Weights of a small GPT-style language model, trained from scratch on English Wikipedia: vocabulary 2048, RMSNorm before each block.
Each number is 128 + 24 x the weight over its row's rms, rounded and kept within 0 to 255. Layers, rows and columns count from 0. Numbers have three digits each. The size before them is the row's rms in percent of the matrix's.

# up: layer 4 MLP up, 1536x384, rms 0.129, rows 986-1020, columns 128-255
# down: layer 4 MLP down (transposed), 1536x384, rms 0.12, rows 986-1020, columns 128-255
# gate: layer 4 MLP gate, 1536x384, rms 0.122, rows 987-1021, columns 128-255
up986 098:146101115113116113130172149081115125107133139110127112095110139123137142104159127090141160115156143120111131138160129133088130070104102159133124111133123106084124153065125144123119115151104124134104147120146137157167147123136056145152122108071160112119151151112113176132122072124122142150107156157137110147131113116119127191118137156106108166171096121084144137131067130150105135116127
down986 102:128138123145135123149147121104126170102140138126149130133133190135118111109139071142117108158115127105100132114161117076133115112133130126141149102128141131111168138095101144145148132096111134148127130192130104144129116077095122094127123146122129098137123106090154173135125091092189126138147158150119125193111145112077098188137133159123100125105092142124117095144100107123129126159128
gate987 100:134120118122115119141110146136137103151133153121148106112161150130123098167115111133137153110095158110171140132167182115149135157111118113119149127094171118133129128119111145141152126163145162133148123153115109104115130119102101112085156104187120156171163150103145108147151088111134140144140129140134124155117106151109150112146184158155133154131148133139103090121138102124176118146125
up987 103:171171148116133184162143135110131122119100103127102134099117099121115134149142154138095156134157165117117110127122135139105127111166154205117094096123111122135091141125136112139079140120108149097143153082132111137148103166115109134115111133159131131095123153136111126147127134127112125086152127115145111104159152158125161141102124118125131163125104129112105111141158118119107158132137
down987 102:133098121130131142148157154098152065134157111133133090104148115126146157125160160088164114126120122117103137119155139104107143116139150112107132134147138155112084153118112133170116107151066114110105120122139135126063093128162158140152122113158137123126121131078131151152118104127153094121127129113174113116134093150118155073146158151107151143163131133119098198102136121076159112135131
gate988 098:085128124133152134151162107118149124141120117089132150109107126124102152140148100093105126150193104155132127116056112141139124105137161137139179142104126114137109148137147160135119112090149137162142078060146112111169116114139159114117142152170129112132140136149151167099076153163129157086092110124133132166132130167096139177137162162067160113142101152114115132149142104141124126163146
up988 101:133130083143105111157122108169148121153149132166132147115098115144108145159078136187176116142130122126111119077179127138130121121112165135126122161166136143154125138176151143115145122125171161133170130051158100167159108102171167141124105111136095140129103136168076133139148138120157135103076140149161134126124122141093117142158091180134147178141082138149098122127139081120137145146123
down988 102:132145118154111126128105146125116132100133158134104164118178131126076124144137161125107129111106107142109165120136129127141124135112156085124134133155078125093088148074155108148156118136115112086114141166131138153108135134131111120127139155142073133112147184127161086136139113145144140157149154119130146105160151074111091130147141112078132116118070103129128108152162145091137095091137
gate989 102:132114171104080125127128132135165141155160144100151156125063156151148122101130092126109111108176184107091085070141164142150109114126124136126139151106142150150131094124166125139121115104123135109088168141161119095147148112123121091097133140076128126121130152121138153110186126090099118113114137077128120126177130134075128140113097147126160157127174146073080128128078135097149097130171
up989 102:134152180101129136115174115088145157121096147104096137143109111136113173189109092125126153105128133138144145184065152077145179133165112132142118075112180133156121106113115129109080082111115168145134140115074130128182103132088157127150138128115127095183119128088103145111135101120131166123123137141138141127130099138146101135065122121121143131132127143162128104135128124158106135117104
down989 097:149119081148120086134111099132077115135126141104120144128126153125143108129122146126118135163106127118125110150166162107152137147172142132128145149128149119120107110133115185099158167137089175128164109108111138083102141142124133094111127111157098171137086083128174129164063144173103116079079135112170141095142116161134155146100166114109114092149127121097132124113100136137131101118175
gate990 103:129131128125196173126146136141121166151133096132138100099143128139113125155055122144115143146093159119174120152136102165107123107154100157141156146150121133092125134081119135118133128134162134135136125155126121158134148137107087105095127107130138109149105115155125137126135109105102135106145099143147137124065122137117147077078132120129130126146112187117117126123141110129150129118101
up990 102:121129151120165163152162167137133149130127143101129081084107141143161114136124131089134129178150162106176117178148138129134156110165142179126171102149119144135117112114075156148136100108107126104106088159142122128137129153123115098126119155126176107174108137115119079093144133103073163111124130193132133098130126126160153098151147108158113140122111140095108192094114091151145125124109
down990 105:107145111153106112150107121113091128138130091142101173164156100110078162179151136205140109131096137137135125123124149142119152128102122164125136143112136124109109116139096125151111151137132110131111136116132105152115183127091113123150093104102107126139131123140120120131108128104184131145103130101125155119127113139088087124154107096165118145157154135120118122097146140162112111145149
gate991 101:115082140112118131153100111109123137140141118115160140096136125124123117117126129147148160110146157170108128130154156102131145112132129134175146125165129163092116139125150107107162150146097126151092091107107165116139164108137118110091131083130133152139091156127119115142178178116123121147156130128130090127133144127125118106126128111130109126212099088113139086120109151090135139124133
up991 104:082133153152152141157118105116124148143123155144127131151137157146144135140083125132113087193115164124176141108149077123132140100116089179123111115174129129093086146160110100114188135135127165102112144165156137129120140126110144147156128149099115089124109143121145123116136164127132104144083139137201138150130169122164126116133117089163159135102141154138121134086144114118144085082128
down991 105:102160136106135125157146115125149137157143123119119110124122127096114130106127146121106098131167158132144073127116125137135106104143151123115170143094147185109131118145128110076117089157140140139119134100123131110138122163192154146103196137109121118133142116124146118094123125103166113094137107098122152098113133126126132138138096179110139098108109171122140153133100108131135103133134
gate992 093:147163165135087137143122117104133108133117123098157135115117152117150154092110179148102140140169073116130125150144132149103152153169110151139142143115137135141090144096116081156175140080136147143112110133078124161116149109159127139134114131133141116106138129163134126120130110088123115100147133146136144112120135093114143140195098129122132129133080122138105131165076131132136109163109
up992 095:086116105117145137113119147129124100077120132142136127101111102128120097129151148176127135102125133103161105126103096110137124145132117128135106111163123140123142101148085134121138129148091131077139148156131115131106113116118149092149116109104123117117152134142137124109122152143110203174140130131173110137099089137160141136082163139140114098145132138117152104098110140107129115113107
down992 099:093136150085149151110158131101119173155128116158101131130125115110118107156141147130146127146123125129143111141096156151113100103128121098098121132116121146137127153109158158128116137141139086137164148133105112167134081117120113149134090118134095123079123126147118180100150143201115104116085170190093112131184122130080102129112126135115133186069130154084112121154142115137092163124110
gate993 097:149134097116136155122168130136133120180151140152144138144125122126141138146107110149111113144110155140174070129108150104131121139165166127110143128121093120157085127150141154121188115080125122077122149111154099108147130109117159180067142143107126098099121145138129129149176152123101124097115130074112160138097134081088140132154144116099133111144144160142159118072131095121142118155172
up993 098:137113133124125101089131122105128114092105121072094138147125129161132144107126115125094163101138103138143118060130125156174093156130089097089118111131147117120105129152132131150135125159128130124138112113121105133124106101107121121147137145120121153125159146143108146101100134170121162139137094155109118100122120130130055120136159158149165093092127127164155132145086145114175121131141
down993 095:153141103112129117101128106127160130156152137123121162111079117116105087142137116113105108140131119143119103120158102140082115100121152130167113137114114132141092133114117089151107124100078117159117110187139116156165166135114099117114156102146130126101123145130123131168152157133174158148142166128139143180112103151126123157084107157151171105118111128101136128099158167108135176128108
gate994 104:099136144109103120082136132095134168147138130106097113174168143157118142171135086148132155125120136091159149165123132153135152130171190128091098139154085121136143115163106117123130117092108126143130106101154164124114128142079121121124128118154128113101122116093155156146110144112132179114127117141125120139123130097141165134139109134152151151101124147129111185117130150079129141104168
up994 101:059152147136145128116140092124133190109118158085126157074105162139154172171134068075139136145112134113119094132111139169146140157134108121105113095122114182132163186137127125119150127134135093093118098146100095123159118160095133120160149117100130122126158125138187120146116110119098134171152074160113057152091153106126092153121101157089107168122120145120124127123119128155105134135146
down994 104:129152091111194112121126127090145113094093110124137126135101132138097099140118158122145134118115133108118144124122146084160123125166115110150146093103143141141104170178095113134119141085163160167158120123142154140091142106094096144134074096196087117117090130152139132148116103114123123138110133136153117139125081124115125114084114131132121128100104137110108175137149132132117168141152
gate995 105:056119131071149167139167123135107121140122054103122116083131146128110142080135118154103131158131114107141134087106128135128142135130114149147071139151134158099145140132133099148162192151136115160124101118141130113110156144155086128096108146123113112108145103092133131138100134146130168123126142122133139100130111071100074107085133118106116132101119143086107088156087162112117115101155
up995 102:117124129122075097150129128118129131129165110111120108140167142110181129150091147086146121124157113169160095143149096098136163171104151123140138145123081157091098131133165121093079139121163123082165097172102115146151128180113087124125154111170133164164127164143099148150135157132142137118136133113125145112129167101110112153079115143102156160135153130106133135136126119130148109180132
down995 097:091145128085140154152094144113071094171149116149077113121168123127118138108157105151121116138115082127109172164120129157124115150159126152148121106158119142151158131088160171122189151133144125191118125115137152146130122087114135148107112179148148152120123126150128122145127135168127128130102128179135087132191136158114127099170111100125107104139104100092118127164141155173050144118160
gate996 099:156159093110144156113140165160134170144116133110141120147122129115165145143108095127136136115105131141070114106106121101113111126153126132148093116135130086139141133166138181142153123117119134125098118096071116103125134159131137141164133127073137117108109126120139088157189128167126130106122122134109159128186107120105109115119108145124107161110147155105167181114110138144147139128123
up996 106:109135139104103147160080141093115081103117115144105122134148146121159113153147139155146179153169127126167142162131125188106158156096111111172099136151138151120140140086120151144116136128096127105131113134127124109163127124124123097156147097152116152099141107115124165119121124113132118172158141144085106154122159115124142150150145133074132126136115130131107079136125086148101071171140
down996 108:104113129119119130126143084102158124114128139175112113121112099162131119146140156127110164123148174133156119144084115130118127145118118122113128127111127122094140099109140117148091102146141167152132180125140132078131148119070119144112174105136131107159107129145112118110179111112143155166130136085125177130186117096140128123126114112123101123145111141141111127151140166131145092141134
gate997 099:118124126107116183136127109120147142111130085066138135155135132161144127122121173108167092144120092098127112076112102120136140149139140130128129146132089153138162125126126102108126179121127131146103100135164104120126136140149116085142088154125099177115117142159102112118121141084156116083132101150095120168113142134152112108144150135166145094121128141140074120123126111109120127145164
up997 096:129149122105142166120095127104142125122153090051155118126125107129136133132075150123123135124142125093160109148104120089156145135101152132127157135116133135149110106082174073115133085142132131124152113135177128107116142123104051083113092130140134113108110105117126144141110126080153116132119113148144126132151146108128106146172145124112147086081130156173154129143118086142161114116177
down997 103:174124123127138187090120154125119135157098150089081143093165153141133136127166114096103162139137160118095130139123112111066135107084103141113123125147127135114146131139123150141111102138096102111134123146095132129110136120130120111118072139139144130129112161172117141144118152133102087101183127135123140143076141147109151102158144144150154139101106136143102087136080120074097178092113
gate998 100:107126178132135152150190124119107139112123134140136091103089109109135117097143109079102104092147155124113166146106105122107102130167092125123143127159153152128075158132165153143156156124136115183087155147133122145132113110144175059111155121154123132116131161131153151132127113179155123152087128149129198128131101169117091097140133124125121149107097114101127121088140133109121136127164
up998 096:133091119137106090118136131114143084137184158087110160139102119076120150146104069141148126103120108144142104121086133133127156111080103119138094140121131096153090129118103158104127142101129146147109113144135138078165177145166141113136122133153158125141076097123091139120095155147132140120145152108118134105091106098165135114089122159115155137164158118132158127138151124155135108176123
down998 093:102129152133129111160124148126140130097122089141141112128127128107123130139179131088074109152112113115113150115140137093111096124135127111123177157124125113163142121093151082142164121159119128131111137136120083113138138121142108095145152119129151146116146183161121170130139109144121123127153141186096151153185143124132202129144084168065122146106085114138147134099122122142150182139082
gate999 100:105132111141156126116128118149130156149126162084147129100119172129150168133111134138119124116115110140166126119163120125134133170116141073102133113138111161141138124143107123095110115148091079086102127124136128179115136122106152124117154086125128144086087108131177060132136137128153126165130133105108133136146107185102096099137099127113114095139127105145170126106131123066162105160137
up999 103:114154124136145108070121138173151146112130114130117128139101136127117125100089143119153117134154162095114137071113102122105193144095124105060105100128098119115143117101052083141116116145119133114132135118160172150131067110116070148102123104120140101123152106170133115151133118132128100123150122133122119151138108126125157148124125148104127107129138113161178116122108169109115130161129
down999 100:101139148115118133060137134094120176142108148130105129135123131103132151161156124112130081093125154105167097123153147100151111112177130174187169139120138140114144124118139161130125151124162107149125131127116084120141153108122189148129106113143179089143148102107165106144138112099130141112145129093134129132048155108130142117203126169182134058145110146148102139109121121133098134134131
gate1000 108:140154124123161175155143051101128120166134120128138153151074115122153148118104076090062126128147113112151092110127113113133071139143123153146130158121125125134164116114120115117131144121115086127131122142151094096140152136133145087150100094177136109141130127139144123170154146149121130106103143132111121173167130124170132099061117121131118141142116141140154143151159086108068139110131
up1000 105:117111122129095112111138152153118146151101126147170120132151108175132117146118098165174110096139123152173128133104156119128130166166121069136122117103114135147117151131117119205115151106178158102131115118145105130143138127154124152204144102112133127150129159100159117132145099130163089072152117100171114113166137156098091077120139124166145154119147101127128143135148093131143140133099
down1000 105:089168141137140112133153148122106114109092127154160133108104141140152131135126116090154093126165102142131120100109096133128109131150147135132126121137123141130136131125139113119139184142134109124115142142128121149161134112135092139191090092119113104093140103132146145119098115158132102096137105112145164123112132131178155127122093086123138115076116125134099112114119133136120154125121
gate1001 096:147107089114101186161097121112166160101123113100081131136062162101136110114139154105152120077129160146100149153123100149141130120119120113079112130081167129083107132141124105104132096135150126110086187128129134110135138146116159131163150124126111095115099136165124116103079129159131122112161136159169123154166123134176111115144124122116113118141139161105134091087136124124127149118138
up1001 096:133124117115091105095127114125122181196152138175152109130109149099135123168115140091099124110111119133134138106133108146160162167123095131152097120132128156128091140088104124122134117087153160116139152146102101070143185135133135172147145142088169140115153171105091163110153127119122085120134147101116109135152137111142152120111136131103137155124107119126167143153069146109107092126157
down1001 091:060156125127146124119124109132101124136117110139118153142126091118119133107088097148142138106144133114143146113151107135118131144144117140116119147119104134138134155131168139137147115097164097178125114106095141118139101095102137114167148126168149139169132128173123107123084082167147160176107098161132152115100115149139126132119128117137133131123113120126121137128127085166118161123124
gate1002 101:156131129122113105149178091090125128170118147119121098111157141101092140104140120139131125122205123150165142156160115123134131152157106113124103151109146137122132101111087090112174143153152130164136159107126125114094118148157144131094123088110123138142152101132164178073102117131175141152130099153105136169083164113127111116103080099109160139104129132108089131159140103117121144132123
up1002 101:091133079151133121126115120126123141125095143144105157164157118145186155123134123102086144102105114113133112130110135138114148109122106185109130149093131128107140108110157148133126133102177135137147161159143092141081135130086130116139109123087078128146087116113118134152179105148109134104126138106162126091193112121154151133097104115103137128156116162134163096164101142126177137093146
down1002 100:093146134135144139131137127123138160110108154078132143160110056130105083114134193145143138154059100137158132138141137117125075125148099108123143119138136116085139085106139135097119135119148106113141144121103075126136075142094100115132120130103125148120102134129094132148118129150104118133126157149085117155137132109125117160125150144127096121085105124141122160126171128104132123117131
gate1003 107:160095108158153170111117151110163166117102147108122135154112168116109142148134192109139134117104147142159137134162088123128159160128129147113098145145115119104125129187146142121129146144143156119133106122147107166134090104148122149129139094110162119173172139067104114131167130113111087117131140137129152136087118101123148124127112155132147152119103119104160151153088093124104148131127
up1003 108:110128127116160086155132153118136120145111128075121118163095144099154144137148180130125076097140120136138116110134118133118118087143181151146108132162168106094141160108136151125132117116122158080141091106144145132158109108122115152146149107138135115110102132171141069179124106145144133147137134113122125168152144086132170097123095086114170089147114163098130106148094094106135135107121
down1003 113:122116163125131120145125134157153078131160082131154145148103123132103135111128092123142159145155176127097125163098148155166104184120085117110118118125126110173116125117073112107137166155170115135107121179127132102143164117121131103090131141134122153128163131195108181120138151134179160107146123144123151119185135153123120166133110143109113133131134111134106152117170150131149117094106
gate1004 102:094133095115105128099113136094126180108109145149148121129115111168135131121126119118102082120144114140105119146115077139153154139111128156114089149149113090154137182143112087155178128132200087151134134106141106090133111150131074188113127160112125111118157136145160120145168078162119105150116132160107142134168152123118105117110121105102161090164136111153109088121120145099078102126081
up1004 106:138127116148149152096105150144155148103084195167105154156143121076105098131107124142117107139187140141128138123128144145130177094144126097149084152135145136181151109113145153154151096105118125095128098127115143128136096107107124097059136160116090139152155162094187135113154067121165062121114150142155145120154137111091135122119139079145148105166101122134165138113078137092135123117120
down1004 105:100133098109147130162136149101120133144115155122089115142168138147132121155156128143081144107119149128116068096129117073153075158136109102107097147111138136083137172132096152053127122151167133111162144122110141126152077132125101089151112095127109149141077132152123129134151150156146140126132158179166133122096124111119145101150094185179131120109138061096106156065109120136136130157115
gate1005 095:123169109130083138110142099148144131161152124147165108126142118112121133145096083162161099166167164113085109130131177118143124124082129169147127139174097136157162147137094119091110107109141143111087111188083161160129134124090172122128142067123114140110096130125140156147146112132142128148132091124160121136107160141091108135120108169152115148114109141153112129114066138140135133139135
up1005 097:127146127110123124131153146138171178133128147125167100071102129113143164135154141168075121117066104112135131120175087140088131097140141154129123151144090159164113132136128095161181117096157115138126135103132136124100123085125146153147118145120132100113115074148098104140158129111169071100127137122137136132124112137136148129124126128125136148126137118120123117154145102123095189138117
down1005 093:140112110122137133136128134146135116123139134130086144153133157161109104144078151105114133079154148087095137124084135109109127129135150123140091115115108156164149129104119123069151145153104087150108081174081141112137116159127156166118169156161167147126139143152113136133135141127136150162102133157180148134151103149081160116130144138097137095149161114100104099103101153130133159128104
gate1006 104:175122190113127126137148118129139100102140157125135118118112145125148114154109102116056117151119115161136162128138104124101103106152157124154125103102135135152144123124102098108119094122140110091138165151113120172151140128128122133139117136165119134154182139135157142130120078159118118134154126173188167127161132109112168155115126126192151131107162127108163172121150164124147140100131
up1006 103:123153112138140119124127131120122115109127167132146096150120137127092179098162161103116095168114132159105132098123133094135145129174139158170121158152128116142123120100126108090143165130123112155190125120129108105139125123118128124129151119157138133120147129130195164125195121091109145113141118143104094145169141151159130092113140154122111142174157100129116106126114113131135145115106
down1006 102:127142112116102131122124105146147105143121107095125105131111139148120103141114130138110112176101126141146131150168184164157103133102131142127114135154100103102098097126122132117117132114115126115127089126138110178116098144133165140150130121118125132147158080137098114105131134090140088164101156118134156114124119154125128112114137146068165138097142096111109146174136146108140167128129
gate1007 097:116123100077112121141112138123094154116095140179111153102152163106121093121143124114100129099132126113087081112107097102087120103145138138127138116165127160133137128089120113110116106144061122117142134141110174157113112094088130164122106099107106149137143104105108101145137151126147145178153142123129165150088123129166150135128084155153151119082111100087145133135109114121094138191166
up1007 095:103074130100128153091165109172143085135108145073104099140169132165145099058111122139156162141127138104162111092159125122162158101149152112110131115152129128127096132099062103143143173156134173073168140142134121151111135108095092110125155107140120139160112106122126107133152091159102132147119111130117131124147134145126147119134134105097127125146121131137159130122184089096130105148095
down1007 100:131162151141138150160160131117135122182141101112127127107148119139163170179088141117098139148134106117138114172098125122155122155086102172126120131121143115108129110138134131133128134135151134132133151134146109139160141101132160108146127154127105174138112128118188145099098144157145131134105076149151092167134120146132124136176140122121109127141126144168130113167159144159114147118131
gate1008 100:103121133113083096128083173138171145153092161102129029131134124122147128121127136121103197109119136078159157174106160121116124073121155126134165139094109106147157105142125077116114163150122130118098123192172101174111122118116141113148113125116138102137139106142145143143148098110135113128138124120130145129159118120164115141128118092153136174121160158101133096133109136106143117146134
up1008 099:143117153154135153158116138139145094122120149128194168176139095119122132119140117086099140185159143117181114139096135131124157138111124136179152104163138175137112158114115114144149150101140137105141100128112110100154117152127145120111116160168145108147136108135106118126130137118146115135169129179125123184142102108091121125135149122157178122142169154115144122145093110116154122169127
down1008 098:124164099144148100109146104132128127123141085147145139097144101148159167089092160121126114130168109154168156122176157165128122133173138102130103131137116130135127122109138165154103144086093140202101157131126104152088079145143145114150135113132140124108114173119141128148097162136154115110108139133169139104132155175148117114167117120067130103093104138129122103106155137121099115118147
gate1009 097:159127159144126113157081136102131146145099128124119112151132108152147121163138150130108115145098125111186152119137151116148168124160122085152132117152122126119181137112136108145125134135124146117135097122136090166130144138147090099146172103146090123125135120121146218085112097146147108103138121106118106120167129085128191158106099127129174119087070120128115095137132149164114138125137
up1009 101:132145084143115113130109102140149139096154131085105128123145137138098109110116075127111122142118171144152130144100144154163132088114107140134130131126137099147092127180115156112081152122118146106084138127138105099149108086062185197135078088124112132121150143080120143148132122149139082156115136106113076152144098154139155124145120111137115151079119161137084142146081133105104114125112
down1009 100:120095137110187134130146169100158096152158151146121097107116113102152129153151127103114158111097109137170065106142146172183084112144153139096094102110104138089124088134105103130145069122138140116132062125102125152119132135145127117155124134125121113155135136112110124134099131127135116123114163101105122091109153120139117144144155133106179171134148136199145140124129138125076142128131
gate1010 100:113101109125122128113080159117140153109125126155107154108122139123152113157126123100119118157126147137072112133107101130149096113131149081139147117146109129100154160123119129105119133148130106154154134141138087124135121150102137141098132142094144145095123121098150134147116131083144108172144156143138152116081123121118165115102150070117105175135156103126074184162114119123107124120067
up1010 102:134117115121135149170120177097079164131145114181133115099110150095145146136102108155097138178129122156101132114140170105139130098095157058147162127110172079149169106130135099184136127133146112125138180160123142122124135140144142129121156123130128135122099157111127139117125125105133127127181152138085121130123145087134161144103174143097179114156149121124132148113157137200103108158131
down1010 103:118155173135123083127090165139162120091116100102082152132140121090105139122111108159132141124148121134148130097122157149137148129079121135142149106114127114148128110113126145152153093116174088151122166132165112146122165132119142101147150156139094147130132143120118091173108143137132144132143107134117153114104153152078137129127109153146144161146133105079128170134135139096171131139121
gate1011 098:158101108157125136147103127122123098130142126080145124105141126123126169119121138206112114107127158117112132116106155128159142117112148147162186143167100175115144099118155123060144040119146138129145128130095139148125173156152132126119113119123143134151095072158177144132151105157129121100123129146094141145130135130112130149093118167142128135116130154131133103165150131137150161105118
up1011 110:110113118177121124179137122135163100093105137099133102133138127136118137119099152180115132143144110133110179139166130143130120099142118147153154093150094171124131155105130101083125122126186146113088126111143128160149189151174143148107136158190060147108085129114139152148188121155114109129114108159072120123131166107128125092130087146120126103147098162122125126131119106131180120105109
down1011 102:191141060136116123120117176064143118114132110188110094113119100136135115103115107116137134123155139110144133133106142103134127113150119107121180159123136149116089136150140138114122117147091099114167144162107135104069142137133091142116093164132109171148099079122135145174116145123155114083133109134088099135077139141139132116122140120146117124120132072088111128106098095114139114102125
gate1012 097:182108121129121112124150099156131118152111111171107154082104117181156144112057130138162159106137163094110151113115156122125133117080107115108125146101131128123123134117132129144149100128117115137159187173141129119133109151148116065102127099141107118097119182140162128128091122111127122147076142101164138133107082154097138110119148144126125165149124084083090118132152122155127147178128
up1012 099:190123123148155150078105127170089141117148136114136147095112100096113097118130124145140161083102135140135137120132173121137148155135143129163123117111156143147115100124098155169116130106109181138132179164117144177109088102114101143153102127128173129107148139157134116165113114122158094113160141116166107112139140144119142138116137117161117152087111150086117098163108113107128134129116
down1012 099:128103127113114156115096127145146148120122154121114091135115111123140105129132146121128108140135127129091130100129107113067140135153108103180131125127149123179135123100104130120112156162093120137141130124085116134157152143143145150125168110127125178101131143106161120148160105151124128081156112110164130123170131126107184131099119149127114092078111121139140113147140099137120166118154
gate1013 104:095107119133118142193138160124150110107115170178119117125107172105108121145096120113091147135093135101089122148126150146138145130118127139129151119134120117140137119142106128110113126137153075141118150143097148114180120126151114118063138112133172110125170076138165102163135124140102103152105131125116142163135116169171116121126140080133118125122068125177150159127112120114108137137151
up1013 106:140136099075145115135134087165126127108138133105151116123157142175109140097174085128136111169104127160134138127111181131095092103096113086092118140120105102108118189117124147108161135114091162120135085130129148131120130106162110127132127124140112111098116118146112117130116141082112151127120164115151132121134126136147123139151099117135139105148183114069064112070118189083109113087107
down1013 110:121143167124169141107224096132137155067163153117162099179109143145117134137111140090116127137074127127081129107157167099110140141114142115118143153149057148155133137146157161118121143160124144101101110147162159094112127084111105114119174164133135138136137161129153118144137147120104117140122119114133173123138100154160140098073130112126137113147099148110136123102105106124068111122065
gate1014 100:143153099167152141131171106072119121092140096120153135144102189163162128139154125133132122129117166135122127144101157125130148076138114097134102147113125154146142121173082135151104112106137116153199121122119100128097105104097169133101112106125134095136117136158151121090150138167125164105160132097110105115129119089152160110106140152120130164133092148106063104165154149108080117164136
up1014 094:112096146121071088120118088088134132194117119135136133162110086114089101113120104158134169136146102124130139104141110147121093134097123106123163140116140128157153112130179143123124144127140142093098122095149116139157115135128159168158142109122125124147134113101140120107157094133158118169125130164163150131130131161185137150123122155128088113070152141110147094160105120125123164126124
down1014 098:086154141141135131081135113120145130089119162141135129083110109090085121150110139174118139123100150167117126124104137123157126115143135165131143134133135125142138188110136089125141071110158128066130154169106094108156116138131085131130140108119135166138128106183148135148135138143133086141125096099154108121148089137080107173094160155097164107139087073104183124145091172129139167155089
gate1015 099:137115128161127139127115135112103141134155117103098151076101150158176119147143126126109090173123159064131112145108124110164141156122130114107136123110088123117111104145109102132114141107085169137118111101134135144147151135146188116097103104102094129112153130108105116120153136131105131107118110170122131135085157094132102174150072068135104091116117181129137157138120111168098120160141
up1015 098:142128149077064129120128140100132098126094115111111157140129128144139141111125096118112122102158106172163102114148123104153118128135118130125104120122102157086192145166127129093117195117100122147141119127072155156093123167105118162116170145127101138106114129092178112144112111111173145115146146148120129133139108112140142159144144120113161118154094140095100120124110126106120116129111
down1015 100:149119161115170133097132124131119107146123150087122143107117140109128092107134090127148113127107134142099162078112150106105140126124126133126114137087115098112129121130128098161146117169155119092131151162142141104143100099129144148115145198126145113119132092150118134125152114147102132141103177081087102139116136129125086139110067153118115138151154147122125090167134132128149131126173
gate1016 105:174153108103122145137145117072194145129132153131105110115167183138173100113111121135180110094135090113135077109129136152126095140134111122133114160137125111116163099169128123144138113103165147115168148120118110174117152127083140119115138137138163101152136133120154130145091146122117116160077150180133136142136168103134126162088162190178145126171132139125084069183142126130107134140110
up1016 105:118107188104095065156090133157112118095104111127075159132153137130087132152098139139146132148142126122119149130120128147168121153134133130118123089120139123151126138130123093153113108160116117124113133118132094109125149150176124126160134117082112163104137133134156125104114124128135129130106087137136163100146142134089083157150162132124105111079132138145163125135122124133135147111136
down1016 104:127135174116108121151132157163156120156140103123081080087128122130152162126119101137134149097172107146094140136098157145123185122115145123160125155135101123133121138120152122140130111152130102124109133132115140133094121080155135126095099148122112142136209138163134081140110144116167123144124146120104108133165114141098149145116158152113135146110147093119163169132097141119110139123157
gate1017 102:154141123125137125140160153089132131117121133122139105095129111123130105159131136147107157137175141098148108084153161102101130149142095100136123103153088147146131129117149159164080155160165107130115109148159121161076089134111099091148110102161139160121108107090117126111126093139134139138138147122082118179144131116125102085104160108108142108126111119131076119121159086147136136149132
up1017 102:121099128106124099164156131128124128157168090139117134101141121106107123137067161125134121107106159141105125076135137119145127106065131122107080118146141142145184108117159115126115182087124116150107160113152141110138163118104120167171121124113119130132118103119139112103130093133141154102145122140103108149143130135086081141161129104126104178094124141106161116122140148133126151158115
down1017 099:138098130127136143117144159125166123156161159109119106113157117093156152126115139077148102129155105138117101129140135141131117133147110100124148123117146143148116105146129121142107122116133109111101102138146110092103109108112143103140135092142106124157124138105143108114150126130119120123104126131150163093131145152168100160126156125106127134127114132122134107170152085131134110131128
gate1018 102:141133121133121138151136118164141156098137124153159159098126135123113096088148118093120134173154132140116115112098105153139118104158137106079114146121146155123158131118159129124172154185126119131121098126144134128152140077136091161165088101103159109106157131152099144183127136153122143098120107147174135148121116137152135106131140142152141155090123101140095137161129145173150150135105
up1018 102:129131124098134153155125136152113141135100121162153141141151087129118105093126098133134136154185144124133140130151174134107133166136116125099104135138152167148154063093154151152164129129128117126122127144108151116133110112107091176181111119129161171136134150113134116154107097114119184115122154124151109116123123155138113157149089137122165121093105130126166084150134159138101119133117
down1018 099:124140140121123142127162145115124159114166128089140114126127137130168152123092162190146150119119138138108121148144123114139174133100128107161128153111124125105114163081116113077105129141134103134105176119136099107132162140101156134078122137144121123087108100132151110134124127152137173139145101112108109115050103127108114102124144133146118091094128121121155101115159094100100169167100
gate1019 095:152138146124138152098105124093172170138093161160176108070123143126141129132098130167137136138119146155089139133130096111155078111173132146109099144146110175139128122156172083103132151145132132127100134134110127135106135116132108145132121122102110106097142151165124149140128111103129149103131110100139148153070111131146111156135112103109088114169129121085118154102146105124122116133099
up1019 099:114120165093128139130153128125104137130111165096107145082124112145128148108111110129120097136100126155120174129087124132135140194093141166150135126107088135157133121111132167124134127131163105125144157157121054148125143110149132090133153109189120114104113147092130136126163094143108119115142167100131162104112071110139164141113142151140156178118113098107111107110126130110115168130113
down1019 098:135125130192104115168099180097113079098090160108121114125099181091128117104111117167131111099126098125129127112162098148147152125129107133130137125150144172145082152122093143141103095142098128159104128164156134106154183140102125180102146148114104118105116095143161158143182158133128129114127138115126128100109160100153097107095088094097122159121145134116103134101093142141136166119135
gate1020 103:107138158111152170083130111162081130177120152138124102149143141161101103162154180141099113102111088120130122160154104138157122120094133156103183143163172135135159128125117147137148123108119123138123149112144085131103110127144103130123112151128122116127126157106116165159124142166142151152135120135176151131105157110066146096122135092096154106116117136124113092145154119134146131115119
up1020 095:142097098141140137121141133137142117154107127161150131134127150133127125122161086125132177101095173081110125128053180122137111141128111148092115131135119160135107155127107145116124079080093121112114156103122147091148124148114137112119135097136144136148130099141178161133112202098161160143111093161165121135126140085172118120103166143128094115096144167148143159122171128132125125123151
down1020 098:124145121098144110119151096162087113088146129137137119109121087138122095135108128100121104133138138082122101127189104103139097116158102136154114112123171084135121122119131159114158118078151130110171117131103110119132145153165156114120102127160157124122121153122116100102144122156126145118145084098189148058152172154094143117117121119124185114109117137136122090131113099182163118137114
gate1021 092:115074134122172093167150126125097154102096116128113105119136100174091147140094120138117120104140150135122132094118136094117141100202150129086120143131166141122121115126144154145149118153204137111144125131136140146127147140114149058114076122126105071153105118153161112147130118182124117140141145182110140119118110131107120125170109140161134134151126061172118169125125182151105146095112